From a checkpoint of a small transformer trained on Wikipedia.
Size: width 96, 3 heads of 32, MLP 256 SwiGLU.
Each number is 128 + 24 x the weight over its row's rms, rounded and kept within 0 to 255. Layers, rows and columns count from 0. Numbers have three digits each. The size before them is the row's rms in percent of the matrix's.

# layer 16 MLP gate, 256x96, rms 0.0767, rows 218-255, columns 0-95
100:110094102140189173165115112150107133092082158116132083143083104155101131111090139121103144147128124136088170107159135085099100146099156112143113108118111117150159143110136100157146121143118161139139153164134151147122108089109127133108128123159116126157167115144114149135102149147154109138
108:149134136075129136062145145088092126149156130131126092106085129085110131167121162120132122119108117145102150164147129153141103092108162110099126093116130141106146129150120132148130149144082172147103134143146131080089133115173112123106107134128101112141167122128111105109155123183128143125
097:111125096155127107115149160131090159110130135138110125147123107132100175107102122148129184160115135097168113117121126104135121149094146091113177121152094129092100139134165121102107111107075146110132077145122086100146130083106154135120154150148092155163165113132124098141106130146128113115
098:150129150095140169119125129118091092134129130149126103141130077144131110133115169109120114101158106139128120176116114142156100179125132127125139115102164175131148099093136091144103128136101144104129139138094111104163123118131117093123169097149142122188149163103114095130146153147157065129
098:149114118135164109147117173152091137155145122135124139110181103164118136115102161106142146171109168148132175147145126121077096138151126101139159136068129172143135138129162113130161112185121135122151158148128146134145147098121134084112143117129127103171161122109142134144098109141162144117
109:159112136146186106141128129118098152147122107104143127105111136116106159147125111096117164127135071128136116170145126128100089172092124125159119114124130093126107131155129130112116124095105179138117119103140118127083123129136169193156095090102120080140156082102129098119134123146140112114
093:159109147078131119104191138091116117089098106098129108130142102099122133128155148081122137131128104156117171138135107092116085124148130103075110152144125135127137117113134155171109135166153154135157098159131135111147092109156122119121104098113131129114144115141151082122117128131105123058
104:136082139116149152139112086100115123093115140103111122139140082161128123129139145119161126157146150187141171110085130076106117087156115138132145128101134119102103087136119107155080144107156133162174109175151127111104131115136135106107148129100149131127180108166125159145132121109137128116
100:141114112127123117144193101128144112121149142120093129082157134149090154164109118114110178109102144147134142108079104142083125114106148115127122128144106168133154088143127161137095126112158124151146133125137123157173176117144072112161125126138122082139146166124148140146148157093138122102
099:097080114139140105118131070136112081122133129140120118127140110110128147116110124150145156125145127113135119163127054148147074097156142083112112136140146137169132116145142104136110130109171123099105112140127117120156123139136097107142085143141127107163127124140123172143155185138193145150
103:096142174148142174125155157147138128107126140141138120105108115166123130108075120186150167135124132150143142128111109164115079140106138136087109144175127146145143107139116094128120116103130111113117146172162078111123142088111108125140107136109129152154122118112138140164145180145149093081
118:090082142131134146149175118158087179116143104120100142151120125125182159104094146145172158162140153127129153148143097097108078123096144109120117133108155138108138154170138126101135132124162130087134184126134093112120135093117118129144091139131125115107131160150108162145130133113170121120
107:123132149107139169093132125117151144129108105160123155144145123111145125123102174111146123109137140134118154121134122138084129147135131175143072113111181111110132137155133177135136157118165165098103130075091071104098165107140111107144131109152134112164122129152146162150134144109089109168
100:104110107170121141158125140130100122109108142167179148132134090142141127102105114157112099132138095132128168110137124088118117090115140147117099166104095150125197116164136106122131112169097127152098160113166130099146075116117134125127145131106119123122143113117152116167095095128107115181
102:099125102136112137110140153094130135109141147132119149132166147159095131134095165090126184159133082152139148122103102066138114147138135127134114141109096106125165134140139146165145124143171139142114132171133127131123153127140115138109104148092095106111100164149105143087168164147177084129
095:118112141106175108100174114158149144152120122155133110130123143099136127122087116163148115080133123130127121112102113117118127152178173149091166175141141075137176131141117162107139161136130145118160164099124116107150117128151114098150119110129105110111160070161135125110141116153110130086
099:074140067133149090113156156130177132126099127136131143121115135143114136137138115135146161094144121135121145110119107122124160130112109172112164128130103092152144118149126145075136149132115120103117174141103126086173114109120144147154115131158120106151097169111119076106132077088090122120
107:138132139141189162114120125134094127107128123160146136073137117157135122071112126159126142136108107177105133089121092094090120143137139141096083119081152100116138123105155148130119117167087120107111107087150152133127106097136143104125117163122146111118115106154101161149169153140112094122
092:150147098141120123134160124114114147102166141155119087122105125112128146144149120144158175162107140129152145137099140116125109086093114114151125090087154068120155107114162116141125088114154133121160160134115136133123166126167139116120149118153147143103124159143117132153110134101059134061
104:130080092112107186081111114114132121121124113153104128115125158186091166123148087132164131101120111139130128095131098152103100164149090131094110126130154137128096103153126138124149096116113136122103117123127146069084107096146155125131160103135116115112096118152141149094110121136120099165
109:097148137107166109097132115114099184158111117105119091087146094140121147119155132146135122163141118135136167085106122142130099142142124163115083084122149069087095153139152148148101121138114116095134158145175153141099144094137099163110117129136153124104152140139138111148151105148129094120
099:156119103164136145107142112132125174154080104115146130122116130151135142071105114148182147123135081127116144150105149125101101141161157135155130154139143108108167121169107134108127110173159157133117135135150107121118124120150168154129127087165159101144160153137140082096084117167118120128
099:066128139108113132130103101133138129108096145137131117132137119147135135103086110162157147157083132154128111149130111156129129126127132128083126167107072080106139118165117137105133103123122148088126118123132125145131102102107113096104135103093119063123136092108141188108126115060136138113
102:087129103127131164119126143100113158091098115124076095120098153132133132115131123118114148079127097142098113145109147162118118153135121112113083082125112072128116152137107145109099090115151199128117158135117129132133149137175119112120119127102129109118178109139121078149156123153088140117
100:153161106094119117144152119115126123131088140120108127078188128152126131166086149142154136136142150129115103124162155104085112131093107136123117132142119119125191138137115131127117137165165115100129163127121153124129115088172093125141125146152121143100126117129097145158085150140117052097
094:157134159145163137132114140140104149132119140143110104148121122125125149167113142185119115072131105170127127134135110110089143110118113116137136148090145151129130132153119062143132141133139108194128112119109105127149104073182165191107145127122110148114127127166126125144176117115144100125
098:147142160121099139124161155112128170115137088202105144140138141133156156113117171110121142145190105140117130106159170122109130150152120144120165086157140155172129076152127123131119159152137155169106127098144103112139146107142161108114140122105105126119125172117126147140153111144133136093
096:099132130133148126115137083078153181131117159127121134172107131119173122155080138155189129156133122169126103132104163108117135138123144124122121129143147088109103136153122120157123127106122141121108141171126117143123129106117143101096146138072095117132110127166139128152109145111073122062
097:121135115124115111126170127125125151105107150125133131132091145098166135144092087129117147100119151124130159118101122136082105138162186109127151137151097090087085125147126144105170146168145164141147139119173102153127092123166099119126121085162151113116140118136149097154127140172134108084
104:139119139134149119114119124108120109084145129136140148135149149115159134085112128153130112150139149142141125086122117111115085149128132095145113125117091138154107114162153149128164143142097135087088093140123085111131164119121120174118086114149181146099081108085128174112137151110112061111
090:146127121134115153131159135159125119119136137126118129118104103122096136131103116084146125161162116145142198091116064131080165141159136158127119116128081126148116142152100123140092114146123092096152144158152094124140131138123113095137158156130086119117168126101116100170117126108105073119
105:136093139121101117114159138126127160113192135152126102096103100170144153136108109156144188128070110164140121135129117133110119121139135112148132147125109118164120134130120114081131127103108170124098102111181126091106116089159111108099097144112093139141179183143131129112131136121117123147
097:104152127104145131176126139133135087092105127140127162175144105095151136139106153151173134089182159107142097131115109097092111168143148107106106124138138091143164149127138158114144092141136108143141087095181127114136145124126104137097104106136130147150158107126155149144154137095135085137
101:087112120072177159118091140132093154146109146138110107126106083128104151129092156122111120179103111130135180134102142134130116130172108107083130129125138115145094127156126080146157128111159119122155132153165169121149130139163104075141179117126129105150132116119153120118129144130146101134
100:091115176115147119122112112136090164085121138166108159102115135095111126115144156105172135131155136149131177111151133108076157081100160131124145124115120120111109121153127136136117171141118126162139114155130150111156128109154174142134145098092158155129139113195154142114128102084115138134
099:085104154125180116112145109123131133143107102133141102093087107115176138155067099135138131145133184148142178078095152128133131145156137117112123119136110128118127159121100104108129119149120145113103095135150144112115115112136095173120106118126112086170172105144150104122114110140112099091
093:098122103111146175129145133118157155119117147122105114130134103112150121131078122126122138104124097127107170157168104089103117157127111150116148082149113089127143102132135068096154151139127141111153121160161120117087108112163167161131131120129129106129192117133106078148092101101136109134
096:096149115112107132086128150097122124110141170126084162145121134136112128126120114143160096178127113135097148156159098121117112163136101166090137097139123146138143107187133117172129144093144116104101172186110152138152128109182178114120129118119125111112128120130126142093114113132127083151